From a checkpoint of a small transformer trained on Wikipedia: 8 layers, vocabulary 1024.
Each number is 128 + 24 x the weight over its row's rms, rounded and kept within 0 to 255. Layers, rows and columns count from 0. Numbers have three digits each. The size before them is the row's rms in percent of the matrix's.

# up: layer 5 MLP up, 192x64, rms 0.184, rows 78-144, columns 0-63
# down: layer 5 MLP down (transposed), 192x64, rms 0.256, rows 78-144, columns 0-63
# gate: layer 5 MLP gate, 192x64, rms 0.185, rows 79-144, columns 0-63
up78 092:167117154133100085118120109137129169114095134097109118145112174077117120173129112123076115150127147160068155089127112120119176145128129118147129138115094099141119107124125155119141126103139151
down78 100:135112090088152167178152122138118086137131100115129119084134143161123166133168122178112131121087134108153132129121102128123084103130129150124108077146141137154103154105095140109122145149145152
gate79 095:084119114089102148135147112135132072134086123122132120163144067153134108122153119094162120139168127134127106123133108093142128103130145156126160169127091153185133136149134145123107163120107129
up79 108:067150151092103135106179127109120118162148147118124101107100141147113131152152140102144102172145118094095144135119125108148157131161131105135109186151130143113134111169136129122156086120126162
down79 102:138122145188164102142095111179155154089131119125111159114156132136134102162127135156092158076088120158132124114118133168088107124090113121143138111122139152102115116113128111122159133144118094
gate80 101:064112157113130096090138090116161132140121168102136134108094111146077114121111134125134116109107116138144152121153132138109122131138114100108061110165152127124164102151145113079119122160136120
up80 088:124076129096153106155095140150127134083133104191082120134121123125129155170134125092121143146095124158109102097113075127119114120127118180129135148123123099137092130112112151137159125105139149
down80 089:118153127116139135152106158133112090129131117129135138148126113142176123111157121137078104140144123094114118135134083193079144145123168147139124123079119088134124159142106083138110123099122172
gate81 087:136137165174128165117131163123103068089108111129136129117094112113149184162152132098125143122124128081161140127143118169130153138118151110129141114105124161145137109115107129086115118134159175
up81 088:135105122117097145104136133165145106111151110130110093129147125144126111090102169103090098121158124174195098090132097084142096131131078107111120127110124140111136155135157155140154130118124144
down81 090:133068117105135140105088146096085153123086106156170125127131126128118127145148147081157108124135107137115147131096110108090132117173145112124117152087105104144131141073136130116101091133146150
gate82 114:114152146099146131106138140129121140164101122139140074155128108119155144147105122134112132105157105121053199137111138117118101147147090105142159134145118172114102136156134113157101144099134128
up82 096:122155162167162069141126118121153121116137109102119161147147122100104168144105129129100141127112122107156086120126135139141169121115178123124097143101152131152126148111091105130178151140074124
down82 093:119087156125155129136107146112067115155143143131138112122061158172108117121151137160115118107162135149087197122127133105130089159143099120140136128135116111090121125145161124118125104124140133
gate83 091:146159106108130135158129107095144122169155111112105122124114071184131101121084121120139131151152110168151158156145112133147168115130091133122154102158128131118123134129103153063159118132133147
up83 090:134108152105135130125095071126091123167146134121101101102108092173140098120092133114133098116139113189120136177129130146162148123156165169134145120121148143137106123137111148094121130112146090
down83 096:121145137129138188142121125138150132123151085173149146113141143146106076077157123123105104118113102176152155132145127115161145114142109112098122171089127135133111159134145156100145125154091154
gate84 092:126162118118149072142140149079128160162121116114116129113105051116157145119120126168117122197144155109101125184108175111125117120136127140150105144122118142127119136134144110105129131132121127
up84 091:137099127090101142112107166150137106109180120135069128167131134108118140089117125137155138117060084161130117091133144140139126144167130152120140128118120105097148158131132111133113094090140108
down84 096:108104150165166104130144149152109157115120132089146145108120134099134108107155122133139132101162117211105130110154115160153110126134131133161151132162155159114150110098145082130113093134092137
gate85 085:117115174101149136143095094113125158158141084123161144159142132137129146137148179110137127096139160157127132173108146098156154156117153149122149124139129139139084089063129146122155111123118123
up85 092:133095112099096127167152137138127132118110154074111112100093116125154128136127122148131086143145083070107143085134130181135120120135119083144126160134131122153163158109133139160159152121156114
down85 087:112152094145142103114184115105105123092090183124150130155104102096163141079106093116125115156130111146138095129123143143101111086106128110131110138093140095159131106145119100136138116141156107
gate86 090:132123106117148146088134119127146135109189116133153113141115120111155083128137134140091099128172156169141112114089133168111168121103151176111118089130118105131114155113130091102163123099101111
up86 095:135095113104073137136146136155064123101176102114088120089140136121134132124159145123168119093129085092122116135151122121161113134131127105116078151156097126096127125106144147132144117169131123
down86 087:090111147118102118133117147068212141137126183121103135146138107105147124190139127111115091144130136099148148105117113123124153110119144127122130072115114143141102117136136117131162136124130153
gate87 104:107132091124137163101116109126083135131143108104099054138112116151125097118103132104157134118121137110158182156154112119091123114092093133109137121117099088114110143150112136121102174099126135
up87 100:153157152133173120136095146124156121173140164110105128130152107138123114182107136087154158122175137130164131150128097129124159114143103090131156138150103114117135129191114136103105133147167126
down87 099:159133154154138102132134173148165187134129141141180185156130160109117128100156169122130130139132127168144134134136138095172141141119092092112128159114141142144120148135160145129136106154094129
gate88 120:093089142130137097084127123156116134095109119143207120102124126134107145102120103119175104128133090098119102128145170124150126151111095090124090120146109117083116117105129127152136132095147139
up88 119:119154149111077077156135102152135143123123168134106147111124116133127149146119092125126108159127134153134147178117118171112126168109145131169158138113115139163086165106123137131183104158115144
down88 105:114092116141157135125112145072142158142151132087132118125084110145146101095121125071152129128157134137121158130105109123133120065085118166092100129146134137144134151175087127129114132143139108
gate89 100:117136156137125141077121097100097154092163132117141127098116141139132144132162180094118135099105128086126114128123093121111138125123156112111133124105106095092086136109171142160107152099152078
up89 105:142117095102123148147147130154133115133122129143088102167118105149139088127073120174103111093128119170123149112121104114128168104123124104124120158152127137129113076074133169162123124169109125
down89 104:133104112119140148188181103099122150079123087099121137097114160143132151142123162137121123147070095133123141166123143095151102158121146105140136120148130138108124121109166157145123135137144084
gate90 100:101152098119139118147126159123138100124164100160125094092156119166160128083118158140160185129158140154138131120130123143129148157154177129105108129086137162126137167145125126138122104163137092
up90 096:096139118092173135114096142115107111151126091145131113142135116148146126123086153108136141106143116201122125105106090120077128139111116133170161119124105155130101156136141157106143136126104071
down90 094:129113123092121102106116124128090129105136149139102151083134090112109127162122201168153065089114129138135114122073129127154115169154119136126137108111114131120127132115161159107128146138129105
gate91 099:107137160095209172105114130114119105131129100130116105136123119104106130081183113099116133163135172123116126139151149125100145119159150124183117156152145126149142126170121131133139142120128146
up91 104:123114088145074145085151113099138116159107130130137150133117109149120073143092132109128113134139113157121152073105141110138149146134137164116120123107154108131152088114124197122124121122163165
down91 101:145134118123145142071139157104153145114130101132141162148100107120166109119141174111151101129152118146148156170155151187150138148131096140154115144112150120141156148070144134141094128131093143
gate92 092:129159152077127105099147135065116161167153169123124138130144127153145114130152092081127114168112109105148147130120108140107130139142118150113165134179128181125148161116157133143130115114132106
up92 098:110157106148110150093157155138098149130113113122153137105088121147157067138134087094107159088147093113151151155117151101123114138164117087096127126119155131099136152157159133127121097128123159
down92 089:106156137146113147144118063125123120122131178119143111144143143116132140128131122118167134150090113136105089101131097123177121171136120177153121156099082156098122116123108113096140179109125111
gate93 115:078126155153153170107113137157171102134118142135128108134133141126147144127180092149088148171109135125115109106136120123088115175087112157145098118141127108112111119122075131125127160141098100
up93 111:140080162108192116152114133132167104137131111113113132107109137103127137140102110068121121139123135101086152106102089115119082129162135099141126162137105121074155119148128119155131141110123148
down93 112:163161124096114079110139123131103114133119129149130181136118110143110098125109156129159124123145140109140162142167156167136159086162104145089155080120130122158100134126156138151134147101160164
gate94 118:142168126127136113158212114114114158104109121125104128138159090133117150145112153165177131133131137134161109144111160107099134110149114135086147081109141085130122098083122129117132117128124122
up94 110:134097092106151163147149144140108157126158138126123156123101166145135144112109126173143101143120146131135132164153095067121125156177098134092136102100115165148100101121168133127104115108154110
down94 111:116139152162130120103111160113130119134143129108147101144149127156157112121138101046113132130117132131098147091136123193158151129123138111125099205115130097106137150166145128137138131134150129
gate95 122:136121140134075144117131131165121110162137124127168159130103121098114164153163149116151148131071104119114145087154145099130108117127141092070091131110110147144095149132152121084114134132165134
up95 100:157115140175178112153137092107142137116142107131121128105117180109145094121157148149091134117153103110150146143090121124121167130108083091175168145141132118124148117169139140151117096114124152
down95 109:128127159141154111127108096102144129092173098107104088132078134129133126129096077142120123153147120133123106138149108162110132157166147158146152137127161098074166116106117114156132156091125106
gate96 097:106124131136144104117117097139169122130111148118099109093128177117180135121159170116148132106154113139123113117129134141142118091156088134158097117164120143178073151146184111113105126115144122
up96 098:144158074113140105119147150154147106132137127096136106107167116096115162135111144105127126157122133095148117091095128108130130111112139117089173133081126166082159112144129114086147128097095096
down96 089:132172134144111151140118151148137102178154149090166108177183119100126140109131091128117129111116128111127091114158116165135096125106144125109121156162116083091153166144121103112127132118149107
gate97 104:185095129110120123144114106117141114116104104102092125138104091151141119122100091133136159151133199134140118141141128129157132137115088186074105127124127125142095121123141109084140153128108152
up97 098:097185122141103110154095158096146134124128084119125101154142134143145174123147123110089147107098105107122114147116141156135073117085156098149114125101135111124128180139115126111156087124140123
down97 103:141198133123155104129145147137157134152120131134118150068129150172139158141141129084118137100146107107135123113145114167115114164143149129154134099124165099135135135119150096181131079148132142
gate98 095:137175088139190136139109124120103096125100149164102143134124109136153129137117115148111142155146130124135085108159143142130123133123152140119090137108182151125126089092132118113177078140170136
up98 095:122094099144100097120128115124168151159129151158172073144114119151097111068132153105129124118135140159118140135100137124098128151120140132117131114120156125117147171112169161114105168122101080
down98 098:152102201125129121176185107165120143129116187146178096142137148121135125110147146127144135118137135138123148137115107079111137154107119109127128081140167121148137147122162108144102134124133134
gate99 104:149135127164121134136134112129123163134127089131126107150166145085101155076122126129144107135167078125107172147135140111107112124114088133088112110121157124136142135091108140099182166142151092
up99 108:148142111115108129144140116111137128138108146095118196099127124131128147147157145118132096120093184161102126115132102156074143141152142112173133104140115161136067100148131099107123155147139111
down99 100:123188168144105100137129115161155126140127068106099128122141144138134132136104153141136132133129126126116164068101123095092135140109118088113134161143134103108144114110091077113162152114147105
gate100 100:126156136139138145145159139140149151093149139107184148080118120194138108106142081153164155143153125115123107117097135161151134152145191121120124158131108149116122162138132105137099138151116123
up100 106:120134100109126124086124112119103099101138109108137095166121119105153165146111128141097047115110108145126125112156141145154131134074113165103110116105136072144103104102133139105152123101123128
down100 118:156142153105127116159143098128145168120151141091103162128117086160132126116130115145116166087164137166141115130119080094104164139145107113082129115152119136131146141129139147127198098111138124
gate101 092:170143062157129119132149114110121156074150119133117117111144119085174136153129112124123157137105116092122136156137102105193123103109100174134155124118102138111149119149145118163138122121144141
up101 100:177152127176133139122125116177141135133158154126084134153120100133112123136146121098135107146140138115175084171135136141157131156126097086141144144110114121136121126130169132080121093083121091
down101 091:100098147137123135134169155088119144162129128097141131166083136142100134161130090152080153125153104127136111141178109157111113161118145150140103096130132126135110126135087117140175165097100131
gate102 080:105146113112102117117094086103153132149187095107104156117156138151126145117134181130116178139151081135140163123158109178110142130111153133139155150137120110124153161097143112114133118136124163
up102 091:094136145121103143140154151129161119139124080146124172098099118162099124132123131164125146134146129095112161120113171132109135084157127146097095115083117085146114158127090140093165104120139103
down102 092:137103183124117109113127082158136106079132166148163095153118090130128121110112142139122089147141122151123094112164146168148146145142123120108147170130123133122142155138113157134117183145100167
gate103 095:114167132105118127101127109143093122099124091138120139141119069136134115140175127112094143114106087135178135113131125153156120116136094130097111150128129157086200128098154134122152121126106098
up103 094:161135080134128126143103142153151097107072129118095140113171141152160101092104095137168131128117113138139112134138167178153130138101135123140155129133162104184114139114104174127130121116142139
down103 093:120138155126103116133142155146128118146163133123151087167131112103116136117108145185112113124136132118089174114131152139111149108076171151168130100132119133160141112175129151144062131122138147
gate104 094:140174122101134143124129107146096139134138178104132118121059113127112150111131154166137165152133172106133130107140150129185129182130168143106154123126155105077127124135127155139118143141135136
up104 098:150106092111120158107106130132092134119112154109122159117094133112163121142079156137129114169156155114118158044139072144133143104132124108103151115136095144112126133105156132155115143143108127
down104 090:107172085114099146126120126104131122157109157160114119093079093110111110125107162131118113169186122079125126103086128120158141127131140156118152131123112154137135102136167161112107114153099116
gate105 112:114145146147096129147118108116139094129125161082117160121141095151100093163145101122153126133097163147161163149140093119122150119100137162118118133199127114111121174098082132129137142154131129
up105 108:133129132116122152150118146160131188115150122136152127163067180131119123095134107125162093095150118130110087130156120127110137122131101131113131108075105122158102127130167149141154105111114175
down105 104:113140113123105119092110041176127119137143148094090116109157121134131122106133113094118117192124170122119142139149119106160111132081120128111112108146111113125109152133121164088127142112119133
gate106 099:106142116117137130126143121131114161094125167094100173128101106103142100149154091143109132173138124153138164160116096111135154070131153099137161154136108096159113148146129105142116122183138138
up106 115:121153146077108121110082097111148139095107104096131101105096116136120135093098143150121104091081120130135126167172129128109140141124145072166117122136109162126110171149140140103120118102123105
down106 105:114154132146181098091119121144119130091127143115142152122141108127129110130103100131094124145108136118132138134116114132120148124128149151165169226094140143114137104101109082155103091134109135
gate107 092:109123105111112119116146117115141140072150110121139127090132136139129107096090150142155083149105130181158166116100103093102086127097149080131117145115147133118093103135154127125104105156089127
up107 101:116129111151138127120124160139079131118130154107116138135126151122128092105154124139148117135094149156108175126140127108104071059128143103159089131141123164169109125123178094114114113108117158
down107 096:116130095135080120145164140129104139145111182101160158146071117111144125118128121149128132149133126090158122121157162106157121120169180105142156088102093149158126131106143155130113130134152152
gate108 092:130139122114119087141130146189123154178076122121129148131092130137136154124133102072105123146185145094156126129110101149163131127129139129110145102149177094147164110147123133109133153125146126
up108 105:110082137079097161119106099129141144074146129105093118121126134151109158084103178140136158134131100146170163103158159095158132112146130112122163164107126144130111137150134113135118132150112114
down108 099:107149129060101134133130153134103118212117137143131139133100129134124121114106097098104078135166144134138144127127119082130129160124099089129118123136138120090168115145161144105148120096114130
gate109 085:150076146085169117132158123149133147144118121139154128155128137167149128143106126147163160183136121167099114144133131145144110101092076104132158137134139126130130182111151104107124152103163127
up109 103:126170102189105161114144130109091134107135131163129119140086118116131141133144096094122121076111125149129161126111134166119173161140093141134142127172151142129180132117135126143128130133078150
down109 108:110112143102105102142126118170143131102122153144115132111112105158126136161093133185139157188142155088129117141078091114126139119153110140108102126097130122129103106119150103150087122107180138
gate110 086:108147110140117094092132108144149138151120117111118098145149090118098125125122070156145155124110183148128106130115123127079101152165185140092119086156177146150134143121115145124127117129106116
up110 103:090102113097136123107108083086151118142169117144130126107103142123095095107122149107127109126112183137102140075093125170151116118103106164092142130113148102161126108130157092149143145130114134
down110 100:099159111107151164103093147106163101120156102169123094098108169145090131125107108168153092149123153139115127126112130120108116179139141171146160152128143124129070117133102111141135125139124145
gate111 105:124135112146102147110141193144124102127121118105177135153091161111158148149147124126110110143121125125118145149148092138146130136155126136111150176143120125134122130081146087150063110098138177
up111 097:149151135173155100131123136127142137175173102146118147140123173099107127112164111123162160109127114151144114109108116155091123101140112143138162137164137119089162149160124112111087097138104084
down111 109:116131184113102124175122128104152129116129083161064084114129138121142111148131163165156114142096124123119137131125137129102130114117110121123101070130141138142133092148138186134168139130114103
gate112 097:167123108144165112151104115110134108138138161093112143073083147143116133122149106159087147172133149107106136139137140108081127129144157121141082116088124137155105185125108118116133106130096127
up112 100:112120176174107096096127143123117156123085151172123078134173094139164121142107128129110133134139165103125129098135115128126184090143136119094135124087135142122150097115145146101139161131126148
down112 109:131119134108162118134155096078102085132141104101103097134156156182104131148145137110159145100110137129161119133111091059093138155123094125115108126111119129156160135139124115113170110130140135
gate113 108:139118129127144132128137119114157110136148137097109162165130122152116098128180124084148133156165151138156120146146129131134171117090128150096131127058129142148092142115129142091098136140066155
up113 112:126114150120154112107130120127143139127115111130095127154127165174131094120146150124164081154131151075103183150129090109120170112153093157112107180140114161137125127123127125160123083120122113
down113 113:092114116136127093143153111098136099119119120115084140139157132131158096167095123120132113100117130143188135107126122186133180118074147149127134118128091132129142102119119140107185142150107125
gate114 089:150157111129150107142170122146092159139108137131159132137128109116137166164134136134151161110107169165143132163079120135121135138076126116174113136158106151104101093103128085114127169102133142
up114 100:118165123124157117152176094081117123096095122134136147128133104112089093105135114143128101096122069096121157108174128135134156120139113134080128127106109104140081130159108144125112134149116164
down114 089:130176152119139128168136124114131117124133138085158138133111085116139158111126098123126184104149144169145092117149168118097106163142138106161109124148127120135188122096133082114136113096152130
gate115 098:106132134133120146131138115141110119117074128086112108174099109120129144143135108135132143082146169107131119145157110122150136120103117126123131130171097163147139181083153058135168147110134117
up115 096:107101131205133141151148156141153176162161164111157122100157116128139118111135136124129139152113107146125114107106116127134138141165179157116150109145162088115143107122105135126108151105090160
down115 097:155140162135128104170136149118177122133158130139152173122137105088196115104139145124131140169133110108122147115136150149101182126111137146105063092111125121131116096156133122122125137111128150
gate116 090:166154081140139132139083118148148144153117118090133128145096120145181183098095129118137122143108145137117102093119109168144150163123155127138127154126116102162076117160120153132142136164145136
up116 099:126136133136133173136145157147118111126109135124137119110104133144139112144152140137127111120120081123156083159196142181163127158135124107109130119135133102142130098121144066173067130132108116
down116 093:173146104135104177085164129127110197145109090125134094106100114119120121103136122106134101124134141150092131139145120111134117127169156096100120177111131123139114157141139154117081144122096120
gate117 095:183117152120142117134117131099117127155058124118130120146110113158113166086116133142165134145162162125096139141136104129160170138146127142127129145174133113146162137113064137132135136156092120
up117 091:138102170122125171137132158120104121113121117114153093151133142128140158162117122131094200114154086129140135116083143140113164087128146140132147158116135127123160129101139095186136142106106152
down117 090:081122121112124144114139107096104120095156145127129135121105153105156118133114122140051150139135069139107176110103100174136119150115129118118163147091087145111124089143149122136108142125151124
gate118 089:143115137138101127125111135181125166128134138150150146120131103164116122144170149101148153100081166138134097150109106120079154126103125109114114082157107135127165137063136130151093102130139131
up118 104:117159170107109144132140176117103148124132171137126116146080155091141119093053116100112140131123082132099118138133117130159119149136130093142104106136131129122126101173146097105128111098144151
down118 099:127102150084126109175134165132120072119166129115115128209153136167096133117148124163136120141149110163112142093131133117105135114147114153117141126129146115148142140141110110154104118160080114
gate119 100:126114120102144129119118162147124108143178093134077132122097112154103157148115128147127152137160104154145150136138120135137111158189158127171115116097118123158148168162142104147096084137129091
up119 085:130084121098120165140116124116077073123118112120124101138091141180123141111115147106117090108134133098144154125165116148121116116085143133095140134124167104157136170165160137165121097132147125
down119 092:104087119102133125105199141108105122132101140100143110092149132116117101122137127204142111141129136086148122090132117110094115133116113150154109107120127113172138151113113123116134170095130165
gate120 095:087081107113172137180133160093137122089145133145127125140146111150132105083120139100165146174160146147116134174136096160108157094136103176139157144115126139131111130133136122142144120108123135
up120 102:112150163118136141196134136176145122116134125126173147118146135092171122140119139166132092136143132165140114100107092172164129125104131130085129137152122116119104159139098121140113178157142107
down120 099:106093098148131141123117147105154151151116124146136144104128144135105145138148128164191180112133070111162128165138168107095156123147102102160126121110097152150163150098137126114130109148144145
gate121 094:103164147144105126091136075107152172139088070176129125094083100147151116163145107088141146113141111141110114105156107140125110136115102122133128142131161111130090135121115128157113107135147114
up121 099:139110134104123111132145156138142065087135182064142125161120144087122112125138126163103129112096098130148141158184132125126099159168135121095162127109108122117123110138136119143116156132138150
down121 105:103158115109124111163200077127148092132174069141114119138128137113140151135114130139128117126118114139125153111137136162122098133089122085104143070124142138172122156138125144145113101130139130
gate122 107:108177142148123154144138112119130155116120119168137158122118113078119127082105112146101110115121131146129108178155126133160143146110103115068135081119103106150104122103106148090080133155133133
up122 102:100171164120108158132098150129187138079110153151156148083114093100128121134135143111121160134101141133128097136120141123147148115152109118119156105106169112111123124126124135063100129137155090
down122 097:142128112125069131116135141072150131120118156148161155119104105087112114109114166139113128094100131136113148157131172059152101138146105100109156119130148138121120119123127154086129106171124116
gate123 116:109116161117130141155109105131148144114130112131117118133080115107162171167124154137082118128145109135160121087128099105101166156109120068109132127126092099129106172117187123124121107143118143
up123 110:105141167135114190122139131106102156127157160087134128127100145131139128125064112207162138126121142082131120139112118094133115107157163104126140107144118140157160112123115133140139121102130116
down123 108:109141128133119114114095121135147128155137126108144138145110137120120154170104135062098128139133115183078150081121110138170144131106088146139144148151128158147124143156127079119086157141149100
gate124 102:145159113162141113132171124135172120115088161097111125092109095104125163152135131150162137135150112085153096141133098138136164124113134158107088086107140110165112139114110142116145130152080146
up124 108:132098098114099175155096100157152163140126151114165124097147145125126122162089109149131144142098121133057176122118126119102145150122127166138139094137094133159117116136129156094142134149138154
down124 093:087179122121109101142182117109108169116113132122128137146139099116100125100144141129133117186125116113141120131112092066127143096151163146135121153097114108133111111149120122096115111094074120
gate125 111:132122156128119135094141121127097135102121129094186111120127167081105142132132120137103146111107126105144157137157130120107145095140101149052152157143147129178095133090150118157100137112124150
up125 097:159123083127120122090155109122103109119089116113143108158156142124130095143073153128116122124130139182129152144102133145123131134119145089125172109103100126172115139082145101148107105095150169
down125 097:157103145149160123104159120102147101106109095125127075136131147106113100135144157119111157165145117125109124150086145120119138113110094122116170174107157131180098156121110122139140141095108177
gate126 116:154104146131088133108166130151097100124132095112107177096130109161158145120145134156075128169095166106136117117139136111111141138143118126116112103088128078137139071118116148134132092109128153
up126 098:145124111124150117111077129119084116131124166130141090128132152138112144148117094125117086131100119122107132117141109130135137102169134117099081153106166129172160075136095116094127102123149073
down126 101:084121095075069130131139162132097166110116084126111167113134178131133110130167137137113117135079122115093140120117145108109120125138133127129100121078132126161099088135119133095138105119143127
gate127 096:069085146151077081156147127090159131117119143125096111130101139174107111125129100131156141131140111127139086116101120092169095139149143131089133143108100141105112097129131149139114105122130154
up127 091:134118113118122115134085148119134138173160149151095141124161105133131149112111138101116147127129138183098154157095137075133133108167156138093138141113156125118131079167126128099084160136167139
down127 092:112091118142147109157169207122113106143127149116116172125157135171106156126109116115107132112131154148126129144136132104159105116162141122153113185119078151115152113136139151146139143168143129
gate128 093:182125110149109117101167114150138121072061132154137167119108117114116136129107121137116110128139102142114121137168118124108128155107103132138100109144139137190085130134111180132152152152139120
up128 106:129124091128144112114110167138132149192138102131117121133124166153123103138110083133132155110122121147144123095125109129161131145126115177119067143127137177105150092104160141094127150121131079
down128 090:141134078093160103144157174126093121155142146072128130128114132133124112116121131137180150128159121120183131112117148117117131107153133118105117114129139162094165091129157090089099124099130101
gate129 117:126164112133165111108127075109097176134145165138123138173102148120151152118081146092149123134145083126156144140136095120122080109135079126127105120121156129116105143122128162104102128097148113
up129 103:112155132114098144130130134143100145090142138090077164133129123166132097132142125097092097176110137116142115132165137129186102142117139149155114117095114176154105187118129105134146145129123129
down129 101:133103172153138113132106157125106137143123095112165111150178160134135159098149106125112165142109110140125093122171159078127130117155114095122078179123119109094126154114127123137131108091123148
gate130 096:086102100109120086115104080142079138097152087127117135091141118116132134118136146153130114145087109163103160138097133114133102107155127131107145143122118139151156116156076107121147188114138125
up130 101:102111123131125160161148108084146100108170144108083126130151141090109159116126111139119137138116089174093144149093107141087163119162100156145129152103139098131121127144156112171162113119111133
down130 094:086170106140058160135118126106139134104155092090146130124147115068179142125094089125130133136089116139110135131149110125103104125146135146137148111144157121135173115136145102163133106129139127
gate131 093:133189115124094118083102161160132137126102102089108127083141092129115092126141106114131152112127111175154128139112126097102105132109129160097139141143103135117154139120158112089139092121111080
up131 099:135152131120109129123139118138109140130153170132143141168087118116096148141148121123135138068126161145100127107070140127154142124137136134143102133111148071116126060120107163126110128179127164
down131 098:094141133128105159125149132161110105112103100092146136140174177142122135120094126119121120160116088149128163125127128136101124080108142162122159131146139179137147136100094137140128104083109075
gate132 110:137158132127110077114109138115132126148143112117157094100144124122166089149175150091117131152156145151136102125110140113127144103126169150099105098157161177130138156168142141122120091080131106
up132 124:157103154120115160129177110101122162141077144123138110143108119122135138163099141150129099149163128133165146141117129107091097185107131115139113128094153087129104138078127098123114137107084125
down132 113:114165137137094099078123134150131120102127118123112108170142091132141100127155146055133139171091135128106124136134177146116160090096132149126106159132138136140117142111114109120168108135155161
gate133 114:128166138135131141128104093104164143094157123125119117142123117126126084125164116070121135133092128106096174153153105176124120130104157118132150127096149126154097171153125112124128087142126182
up133 102:159133127110149089128125138097139123111084123072112126125120106107124135156122176137138137117118114168136111080124174137101151109115116114161111121123097118130081140126094125066090159134130158
down133 100:119173128092165123101122147110120131126151151124133109157162133104154129105155095133084119174151138117117102170137119148133149122151138118108129131104126074080117163151143111122172109101110176
gate134 111:127126138100149145118154102142170136140140130161174138103121073165145085137117136141156130138164150073144111113143091137122159126067104134128123144167137143157120152109111107132112104097123150
up134 097:145141156128109140080078161163134090134108151104067094117129150095105134111165110118149133148123135118138141093129145135139095133190102168130147102126099121146137123133135132151136158142101104
down134 107:102090112130125131124165140164175104111173121105116141157116126159135155110088113153153116094141129167131164111116078123119108124188143141130125098106166129169135112133106134154141157144149120
gate135 092:144137131146112114110125094159142144115122151093129130145127159120156123151158139119117080116153106078104148158095163159109134133074105119129128097168113115142127160093115150078147124086162119
up135 096:162147158160069121124147119137127121118118113122097139088123132132129129118132114144112104120129137070102079106130154162105106118108169130165094121172067162126116146107125109120107125142138094
down135 088:104144098113180112098102120131104112125162126144165116152133100120095167137113129091146094163109137132111128190134098117123124093112168135088154152074137105110138138132102147116126106118106139
gate136 109:138150126128146123126117165161111134145109113112119109083104130124144203128138099163127159123154133110113122143116118119117112113180117174151135088174128136113173121099137135131097170089147119
up136 115:125122158156116119110106147154165134180178143121124129092087154144117125130132123131127127098088164165130152124150117130099141114122133146156074113146103147167116189147123147125108095108155128
down136 106:139125154166189166133129138116136182154125145142141122133111101132146095136134120130110117063164120102116158138161123176109102133135126162110133103139113155140153160131130125104085107161102111
gate137 095:147096124177131124119095120129110108125148152149148121155158129142158133131127112051144142121091140158102124122137136151176123109076106103154097194107108136139122121118152107133132138154142119
up137 116:109143107122108116144128142130151166123098075157080140088088111118078118145138146162110112112147120116134095147101130135100152107167157169130152090138124148122115114139123115116134169107076134
down137 110:113105145136123138116113138157125087133136159121172118142167137126149147113116130087113129152099138127101160129113089172190126127068126111146109200118104113122153147127153145135113111139146113
gate138 101:081135112152104131133101147154153134106124130130112121125155090155135085107157117127148147133107104162124116101131100137109109065110129128157140164118112168137097121154133118123139066123131066
up138 113:164154134136096131133124100156142107138148164103171128148164162095103139162123104130116154117137116096156121093126136177095088158153126137139182101126131163137152115119135113168114160113126148
down138 106:154096152125137147132166126101141098136140150129120116118079131159137147088104158096108135118155132120144179163132123123137123172139134136063123084103137117121108107150132160176093105135158128
gate139 102:142113126181161112099135147142122088136132108131104146105161159131128123128168084125158132138109146134102099183105127148122173073134138134125117152149128168121126106133144135181117085151113134
up139 097:140121136098115155126112130120115106112195135113126073135133117141114128175102148109131088129119112114152159152140116131145122168157130146119165170131087149127132124122189128171096122101144156
down139 096:141108149134123101097158093107128137131085136134161103120111141113098110147123109162123153126116096133116161121119152080110121182119139083135119166151165169141089096133134126118125068112128113
gate140 096:113154129137081133121129119096137077076144107141137150125187113115120151157152112138116154134147110111146122125136132145093170137149128168174098131119135149153151141104093148112160144095153167
up140 098:125141121087148125123150143123104136135137132077109136093142182145125072099126131156157139133152123125101179140113161132134127184139125173134156143134134094105138128122092175140107123162117148
down140 090:157108138157155151174164143176132147132122131137107155115086137117131126111113089185120141128096144145158121164144097157077137146115158128158134082117127136111158112090117099146132145121148142
gate141 099:112113084122122096129141143119102119111088081092179117135111108118141117097143074152117185123110111128139138145139160112137128139133134125113123170116095117144141150156097127076140132075134113
up141 096:150125126088115115130133106139104162135111084097126093099119173129135124105127127099160101117156103188101138084135158125170080141126124133109169143136114146105150112144153154133152106110146099
down141 098:114122151146128117110136143123130123201092146128136140144162127130143087157131125074110129074108091144127100122117131176096144144148132105148082119133150105131137153169140105149154147162146135
gate142 113:123137130170149143107137165113112099150123098118124119122105086129144075107111148054159131134173104157149138105134129141103136139139126082145135136119146127139175117152165087143118157146144127
up142 125:110125145088084089143131081142161128119112144179100115145151137145102140161114139163111096110110151130135150127113109130160139099092117183102095101134123131147105116094108159102142119124090131
down142 121:126112120117162117110103083133157157130157118165150168108117107116141143113132116151098151146129154150093122152118092122108116168079134136107114127138132172114093173104122109074086110125150136
gate143 109:123142140118169133108132107144122113145154145105134122120116141121146131116134094121153118178169129132107084155119115144168119124104102150115099159109108169151067190144128111138155112094165152
up143 110:124142117156133128120121093112143118136164130111130123113109131162148185136177113146121133164151162109127101158115125172144165113105127132106110114106122110168072172170106141127168134089140134
down143 127:089141140166158124156136137095148144119124180119130089137113124103168123140149093166080102140153135142132133158144116128168103069111091159117151133129111150164123126148141101121146132145089137
gate144 083:123132148126136094112097121148134148157175167105117134100150144119132124118142128136173101100103151150128162132150099147089141116109150163123162148107071140121088155116095178144140118094154115
up144 085:122143116125110175151161136108075143174111149127120103140114090141127122131140127145111138141136113095103136120083151091133128099139124133111115139156111138152158080125076108167112190147151124
down144 093:128149120102169122124122168141130132142159123077137085123127150148142117135168136124130072067163129119129136136145146154128116102116164146109114161121125106104120167130161113104085093101093116